Weights of a small GPT-style language model, trained from scratch on English Wikipedia.
Architecture: normalized queries and keys, local attention windows, skips across layers, capped logits.
Training: 133M tokens, 9182 steps.
Each number is 128 + 32 x the weight over its row's rms, rounded and kept within 0 to 255. Layers, rows and columns count from 0. The size above them is the row's rms in percent of the matrix's.

# layer 14 attention key, 32x128, rms 0.041, rows 0-31, columns 0-127
size [231 106 143  56  66 114  80 117 113  83 141  89  86  85  91  85  93  83  87  81  91  86  86  82  83  86  80  80  86  88  86  86]
[[111 167 101 122 102 234 169 178 110  97 205  83 111  73 142 163 122 109 125  66 116  63 143 134 132 125  96 168  99  90 175 102 144 105  89 176 169 106 106 124 118 112  87 129 153 178 143 126 149 131 140 128  92 159 144 108  78 124 133 159 103 152  79 162 136 123  96 176 104 166  66 163 117 115  98 151 110 124  89  80 157 105 118 180 106 120 168 102 114 108 106 143  95  96  97 171 114 176 130 115 130 111 161 106 169 142 124 128 136  83 212 124 106 104 110 160 132 120 103 175 138 186 100 114 109 155 101 152]
 [137 103 156 122 140  73 112  77 111 133  58 172 108 163 122 107 141 144 143 181 121 208  99 135  95 114 157  99 162 177  82 145 113 148 154  66  96 142 155 118 121 133 183 148  93  88 130 133  83  93 116 126 203  93 141 143 185 156 114  84 155 122 164 100 158 147 169  85 141  77 165 105 150  95 190 112 127 119 157 132 115 154 157 104 163 175  56 154 150 154 170 152 190 147 126  66 146  95 110 129 140 162 132 167 108 129 182 138 115 151  78 113 120 153 148 119 128 137 145  89 126  77 130 148 173 124 177 121]
 [118 104 179 147 155  65 106  82 146 166  44 168 132 155  96  83 127 154 145 149 153 198 121 133 125 107 156 103 178 160  68 153 122 159 176 104 103 137 161 122 129 150 169 162 110  93 108 140 108 103 137 160 170 127 139 147 192 163 110  77 143  89 173 116 101 108 147  79 146  90 174 103 132 122 161 118 151  97 147 139 117 153 156  67 201 143  61 164 133 126 135 144 159 154 166 111 135  96 131 139 136 173 109 176 100  90 115 156 131 154  73 124 130 150 136 106 166 134 164  67 123  76 121 165 144  82 180 129]
 [180 157  92 121 161  76  68  89 134 153 103 192 136 126  92  83  70  87 161  97 160 148  92 101 109 136 145 108 137 107 138 163 138 152 121 177  79 153 169 124 179 141 132  37 147 166  91 102 139 117 145  69 148 108  90  98 146 152 130 134 145 159 150 126  92 107 133  72 123  80 145  84 173 104 175 144 160 120 186 177 130 117  75 120  47 128  79 140 125 111 131 127  99 116 124 135 106 138 175 140 124  69 155  89 122 123 138 131 174 112  84  84 121 145 175 117 152 133 192 111 107 160 146 115 156 123 169 119]
 [147 159 143 140 188 146  64 143 177 162 128 169 132 128  94 125  63 118 145 144 149 131 140 116 117 112 137 100 135 125 113 154 146 100 116  94 113 145 120 114 164 127 118  38 157 175  98 146 176  95 108  46 172 123 112 123 111 141 114 106 118 188 143 179 137 121 162 104 197 117 106 129 193  74 114 128 108 115 126  93 151 137  61 123  80 130 111  86  98  80 102 112 139 154 199 178 185  92 114 142 153  62 100 121 147 158 119 126 164  75 182 102 100 129 145 144 144  78 168 178 143 128  84 129 123 140 154 115]
 [151 135 127 149 102 199 168 185 143  88 220  92 127 112 153 166 131 125 106 101 109  69 163 104 121 115  96 151  94  80 165  77 151  90  84 155 159 147 154 130 135 130  78 118 165 148 124 126 132 140 164 112  72 175  90  88  62 117 137 188 120 166  91 139 141  92  88 156 131 201  79 151 106 145  90 147  90 147  89 108 121  91 121 144  78 108 136  96 148 132 100 152 116  80 156 190 139 148 130 139 124  89 120  87 186 161 110 111 146 120 185 146 112 121 124 124  99 117  75 168 141 181 143 142 130 175 124 116]
 [ 73 156 176 102 136 110 112  80 111 144  74 178 147 112 112  41 126 107 145 100 206 210 122 109 114 132 168  82 166 128 116 159 171 190 202  92  86 139 161 160 141 168 124 114 144 136 125 124 120  76 144 116 193 103 143 118 167 141 114 113 155  72 173 127  87  97 137  88 128 108 180 120 141 128 148 119 196  83 171 142 143 125 136  65 150 150  81 157 140 152 118 130 158 154 149 123 147 101 146 112 159 140 149 153 130  95 130 185 107 124  71 125 149 146 138 168 141 110 161 100 103 116 103 161 179 121 153 126]
 [118 154 142  93 108 212 160 129  99  85 178  87 137  66 151 154 127  86 136  64  96  57 144 183 119 125 102 158  81 103 187 115 129 130  81 184 180  95 124 124 152  98  73 100 167 191 100 117 158 134 116 101 120 141 159 118  74  99 130 167 114 155  89 175 125 122 115 138 107 153  75 153 145 154  90 154 103 162 137  97 145 114 103 179 102 140 182 101  76 128 133 132  91  72 128 177 114 169 122 117 122 112 147 124 130 148 132 145 142  85 199 105  93 136 117 170 140 125 105 158 159 166  98 108  86 132  86 136]
 [181 127 102 110 110 199 138 189  63 107 199 119 113  86 169 149 115 123 112 103  95  67 108 127 117 101  77 160  72  86 194  83 137  88  59 155 172 108 118 126 146  91 103  99 139 159 130 165 173 140 122 119  92 192  99 112  81 128 140 187 137 140  67 183 136 124 142 134 136 135  77 147  77 136 122 160 103 179 108 104 124 114 133 206  85 114 145 112 101 143 114 146 120 111 136 164 104 180 145 116 108 146 124 117 107 133 121  68 134  95 187 141 115 128 137 166 138 138  99 174 138 127 109 119 105 150  87 151]
 [155 134  90 212 154  63 135 169 124 136  85 132 140 163 135 151  88 169 159 137  88 160 149 121 138  99  90 167  74 162 150 168 169 100 132 108 105 131 146  95 179 160 155  94 101  85 128 123 113 111 133 148  55 157 136 140 128 153 170 136 199 156  98 115 109  61  89 109 113 148 114  95 113 139 116 194 100 148 155 167  70  94 143 150  97 111  95 137 147 109 118 160  89 152 121 113  99 123  92 121 135 144  99  63 157  99 144 116 170 155 118 165 170 203 146  45  84 112 106 144 113 147 153 105 173 129 143 135]
 [182 115 130 112 148  52  91 117 145 176 120 165 123 178 120 108 113 176 129 175 132 204  92 110 114 172 158  74 157 155  73 145 108 127 156  66  66 134 116 151 139 141 165  99  74 103 144 144 116 140 117 159 164 104 128 164 189 127 125  94 168 115 156 104 116 130 162  67 145  92 150 125 171 102 170 142 159 132 138 142  89 181 143  73 156 122 114 133 142 105 137  98 157 166 132  49 135  89 108 113 147 136 107 150  83  87 161 103 136 151  44 114 156 153 147  85 114 102 182 105 125  82 146 118 146  98 150 105]
 [ 76 227 201  61 142 165 171  97  75 102  88  70 165 103 144 139 162 146 119 109 142  91 145  97 158  97  91 168  96 109 145 173 133 164  71 137 149  82  97 121 164 123 126 162 100 142 139  99  86 112 144 124 127  86 122 135 109  94 153  99 139 166 144 138 143 141  92 134 100 187 104 126  63 128 130 136 151 140 167  85 134  73 170 184 146 148 135 110 121 109  90 115 135 100  78 152 148 140 115 116 187 114 167 153 157 179 151 194 130 120 142  78 113 119 112 147 147 120  56 152 125 161 116 126 147 127  86 148]
 [ 86 105 167 148  71 145 160 179 151 131 106  76 176 138 112 169 199 150 126 134 136 129 159 111 144 106 117 133 135  71 153  64 154 123  87 123 193  93 160 167  94 170 137 133 115 137 160 148 141 179 139 166 140 108 152  93 115 179 122 144 110  85 185 148  86 157 140 116 137 113 144 148 104  92 121 135 174  92 128  97 116 146  72  91 135 111 163 106 124  71 107 172 127 129 126 115 126  85  72 124 102 107 196 167  81 169 124 156  74 103 126 147 104 108 127 189  96 165 111 148 156 188 214 147 112 109 157 131]
 [195 103  82 113  94 117 121 110 111 128 122 142 103 121  99 122 116 140 123 159  50 102 122 146 156  60 132 128 141 125 176  81 127 145  53 113  43 157 144 112 105 205 117 128 130 115 136 147  90  77  59  58  71 149  91 106 190 138 175 176 140 140  95 106 107 164 118 120 134 101  96  59 127 153 121 153 149 136 117 138  90  92  93 155 137 109 154 194 103 156 104 116 142 105 141  85 101  86 121  86 113 175 133  93 108 133 163 100 171 154 121 135 124 114 123 181  97 134 130  86 120 143 165 167  81 121 124 131]
 [199 149 144 145 161 100 143 167 146 161 162 162 200 124 106 118  85 109 129  47  70  82 116 110 118 114 129  93 154 138 173 129 116 151  93 185 134 122 155 113 122 171 127 119 106 103 115 148  81 155 139 138 143 126 134 108 151 149  65 149 111 102 166 123 121 124 109  66 165 140  71  91 139 159 117 144 136 137 135 167  94 162  85 134 124 132 131 191 142  94 122 147 108 111 143 171  68  88 132 133 121 128 111  85  41 140 109  90 132 199 128 210 123 142 106  95 138  86 161 135 132  91 157  92 156  55 174 125]
 [130 163 156 130 125 148 129  71  99 125 102 146 136  97 178 116 103 134 164 109 171  84 147 156 167 120 131 109 110 105 177 112 106 181 100  50 117 132 135 151 139 150  86  95 111 126 151 188 156 150  96 153 197 146 109 157 140 130 125 139 135  74 160  77  80 138 190 176 217 149 145  90 129 150 120 131  98 114 131 132 123  56 173  88 134 162 127 142 143 100  74 106  96 168 120 127  90 138 119 165 162 148 125  96 218  77 172 106 103 105 142 130 173 148  92 103 142  74 142 131 134 140 118 167 181 160 134  92]
 [162 107 112 112 159 104 130 159 102 126 154 122 109 157  63 134 150  80 181 189 104  99  98 132 115 130 112  87 142 112 147 175  95 141 134 119 178 134 167 157 120 151 112 158 149 155 143  98  98 108 127 119 100 100 185 127 126 105 123 134 123  36 148 108 164 120 102 140 138 119 111  86  92 162 114 179 134 216 130 177 110 143 113 163  79 207  75 137  86 149 183 136 176 140 128 145  59 165  92 115 128 151 115 153 129 130  68 116 151 107 129 127 149 154 131  58  86 169 176 140  95 114 166  71 151 118 149  80]
 [ 99 197 115 149 137 174 106  69 157  47 143 146 132 116 131  92 138 160 120 121 134 111 181 175  81 171 163 121  80 130  71 118 128 155 221 138 116 119 104 189 114 125 123 100 169 102 142 102 142  74 130 138 150 100 120 131 176  83 101  76 173  93 118 149  62 171 108 165  93 120 147 128 134 137 102 122  80 127 110 143 187 142 151 115 151  83 117  86  99 160 129 102 134 152 104 170 181 160 172 144 113  88 115 129 103  95 107 177 111 128 164  66 140 128  72 122 163 126 120 164 150 105 124 161 152 105 176 132]
 [138 133 155 129  97 136 106 202 162 154 138 151  69 126  84 120 105 125 124 124 119 136 112 125 141 131 146 110 147 123 159 158 132  85 130 148 171 114 172 154 105 155  90 157 129 165 148 137  96 183  74  69 145  91 162 127 124 154 177 172 153 189  87  63 137 194  89 124 128  99  81 129 158  84 121  60 135 136  94 162 143 150 109 128 173 130 110  95 169 135 166 141 152 135 100  92 145 137  93 199 158 165 125 114 176 190 144 189 118 109  83  57 124 156 106 126 126 138  87 168 150  95 140  85  81 179 102 101]
 [ 94  54 102  93 123  87 114 139 123 131 145 145 154 115 119 158 188  85 167 138 137 138  65 135 144 116 131 119 149 129 131 182 138 108 197 127  96  90 147 112 110 107 117  98 147  87 126 180 183 144 164 117  81 156 143 114 159 197  67 108 112 128 105 140 197 182 105  85 104 107 151  73 157 141 174 157 136 128  88 100  94 158 155 199 114 125 130  78 109 116 127 100 146 165 105 133 152 171 107 128 182 150 101 177 146 110  48 161 164 177 168 110 141 137 122 133 127 125 114  99 178 112 160 103 137  64  96 121]
 [119 150 102 123  65  79 159 134 183 134 157 122 113 124 170 110 132 132 190  61 145  81 169 161 198 179 110 148 100  84 179 172 161 136 154 134 111 104 176 154 123 118 128  72 161 114  92 135  63 139 133 202 131 151  76 168 121 115 146 126 124 134 134 108 122 143  96 163 123 113 143 109 122 153 119 198 125 156 162 132  70 106  88 123 127 124  97  91 138 166 140 117  75 113 121 183 106 151 151 156 180 122 111 135 195 124 104  86 142 168  75 123 115 137 171 125  98  76 144 156 131 121  83 165 171 145 185 148]
 [143 183  96 137 153 152 170 138 116 207 106 153  79  73 126  65 155 122 165 122 133  77 144 121 133 126  95  86 107 119 142 190  65 117 118 152 118 139 142 118 146 117 184  86 152 134 139 136 143 103  95 118  84  98 136 166 127 130  88 144  90 175 116  83  69  86 128  98  86  89 171 146  92  97 100 148 100 154 136 122  99 165 105 138 101 170 150 151 150 192 116 140 124  71 111 179 106 164 157 116 160  96 150  77 116 130 134 143 179 141  96 111 173 111 176  57  87 140 202 167 143 166 128  95 146 119 157 136]
 [147 166 178 143 155 128 187 153 224 185 114 141  79 117 149 123 116  96 125  93 159 140 107 130 143 155 105 164 136 108 140 173 124 150  56 144 114 129  81 118 130 124 132 195 134  56 135 163 185  97 116 135 169  94 132 137 100 210 137 152 162 137 163  99 175 171  42 102  79 146 129 137 147  78 115 131  85 125 142 113 144 137 160  79 150 135 138 143 162 116 132 111  66  89 146 155 163 137  97 179 171 132 151  91 109 139 130 131 115 152  72 184 104 116 100 123 146 121  76 141 123 109  93 156 114 151  98 110]
 [ 82 160  44 135 189 143 114  94 102 124 130 123 136 128 157 187 117 153 178 138  78 146  98 128 174 115 139  84 145 103 135 130 118 121 175 112 111 117 123  88 121 185 103 123 132 136 149 146 145 150 192  92 144 126  98 155 132 136 169  81 148 149 137 103 142 106  73 134 154 134 152 158 133 167 115 147 176 142  95 167 152 132 176 133 147 122 135 111  60  64  99 111 174 132  48  52 157 148 129 163 160 155  76  84 120 132 114 162  73 158  92 135 144  49  96 162 131 130 107 102 102 123 142 126 171  99 118 199]
 [ 99 168 121  81  90 186 163 128 119 120  99 166  75 132 114  93 151  86  55 141 175  96 140 129 156 206 103 172  99 156 106 129 108  84  72 108  83 103 133 133 110 104 126  90 123 168 193 105 160 112 134 128 128 157 154 138 151 138 148  96 169 150 134 106  87 235  91 107  84 102 119 138  97  79 154 123 131 151 107 121 102 117 136 147 163 130 148 155 201 133 119 100 147 125 116 156 125 130 182 148 104 150 130  58 141 149 173  81 149 110 143  68 154 124 128 118 114 141 146 151  83 159 127  89  56 131  91 144]
 [159 157 143 141 139 122 149 159  74 137 118 153 131 149 152 103 132 115 144 164 190 178 137  93 136 138 161 146 162 142  96 102 118 151 131 118 150 167 144 166 143 110  73  94 124 100 136 159 114 150 139  87 106 130  95 139 172  88 174 106 134 112  94 124 132  56 143 188  91 190 159 200  63 131 114 101 162 129 122 126 123 139 162 104 109 117  73 174 124  88 142 170 142 118  75 149 197  77 162 105 144 148  99 107 100  35 129 117 134 121 139 195 124 100 145 101 155 122 174 154  70 120 114 102 158 159  77  64]
 [175 124  88 180  92 160  91  69  75 112 161 104 138 115 149 138 142  83 118 153  53 104 164 101 112 133 161 184  89 136 124 118  95 166 106 126 128 156 130 101 153 136 104 142 118 106 157 159  89 113 137 169 142 132  69  77 127 119 151  82 155 165 141 144  95  50 153  84 119 108  90 142 132 144 165 134 115 156 133 136 122 126 156 103 116 168  98 143  83 100  58  93 123 171 196 149 158 121 182  70 123 137  63 126 175 107 150  86  95 124  86 186  56 130 174 119 154 153 111 118 164 150 123 118 126 100 140  83]
 [218 119  97  76 141 215 140 102  62 111 133 122 140 145  99 108 119 129 158 139 132  86 160  83 154 130 145 124 157 108 101 204 121 182  81 157 170 152 105 143  98 141 119 135 115 145 107 171 120 145 161  44 172 102 132 118 104 154 143 113 122  94 141 128 170 154 135 114 144  99 105 169  80 152 153 180 109 152 162 102 167 114 117 158 134 120 130 172 116 124 110 174 143 118  49  91  83 182 122  93 158 142 135  65  91  66  89 125  95 100  88 139 102 144 137 169 169  83 123 145 144  98 141 126  95 117 159 115]
 [156 135  97 130  90  95 119 109 109 105 144 152 119 139  86 164  93  91 128 127 140 191 150 115 121 135 127  88 173 132 124 134  95 136 122  94  88 151 159 127 115 159 134 138 125 119  87 121 139  88 126 170 102 110 199 164 136 108 117 142 143  65 106 137 107 212 160  48 144 121 130  87 188  72 121 123 100 130  95 149 167 135  94  73 175 122  99 103 138 149 188 187 152  44 194 142 111 169  77 122 138 180 174 122 166  82 114 155 173 136 125 127 125  71 120  88 158 137 142 127  75 131  90 136  86 158 118 101]
 [187 102 129 144  57 108 121 170 125  89 108 139  87  79  89 155 130 142  48  87 148 109 101 123 104 139 131  42  85 133 136  92 127 178  98 189 124 157 184 102  86 175 123  96 190 151 125 127 150 146 135 166 159 122 123 128 126  87 132  99 116 129 195 156 153 125 119 105  88 145 170 118 106 156 119  76  74 153 140 118 112 120  80  68 144 128 164 157 154 135 167 127  87  99  73  82 152 179  92 165 147 132 130 125 133 102 155 156 103 162 133 124  96 148  83 116 173 143 136 156 121 156  86 189 180 140 114 132]
 [183  49 148 129 159  91 159 101  95 136 115 165 167 133 108 137  61 135 107 110  87 217 156 175 119 123 132  98 163 168 148 113 142 138  97 146 139  75 106 125 136 139 126 152 136 212 103 168  62 115  65  72 123 134 183 135 108 163 147 104 134 156 123 198 121 162 151 158 118 121 125 109 165 114 101  69  83 109  99 107 202 131 108 140 180 150 141  64 101 147 121 132 139 131 100  92 114 126 132  95  93 115 107 133 134 135 187 142 114 126 205 143 129 154 116 100 163 114 151 147  87 112 118 141  89  89 135 120]
 [137 126 138  66 163  92 149 168 117 183  59 145 134 100 162 103 156  64  88 106 115 164 105 171 130 178  72 114 149 153 159 158 182 142 118 169 128 167 124 120  90 154 114  98 143  78 129 118 160 151 156 136 174 120  95 139  67 104 234 110 144 163 156 117 128 143  66 144 109 159 117 136 137 167  81 142 128 134 147 113 120 144 155 139 137 161  65 130  98 188 121 103 133 105 140 163 119 106 155 152 131 128  83 155 135 148 121 149 135 115 145 161 131  71 119 102 159 233 109 133 111 115 123 184 169 141 107 170]]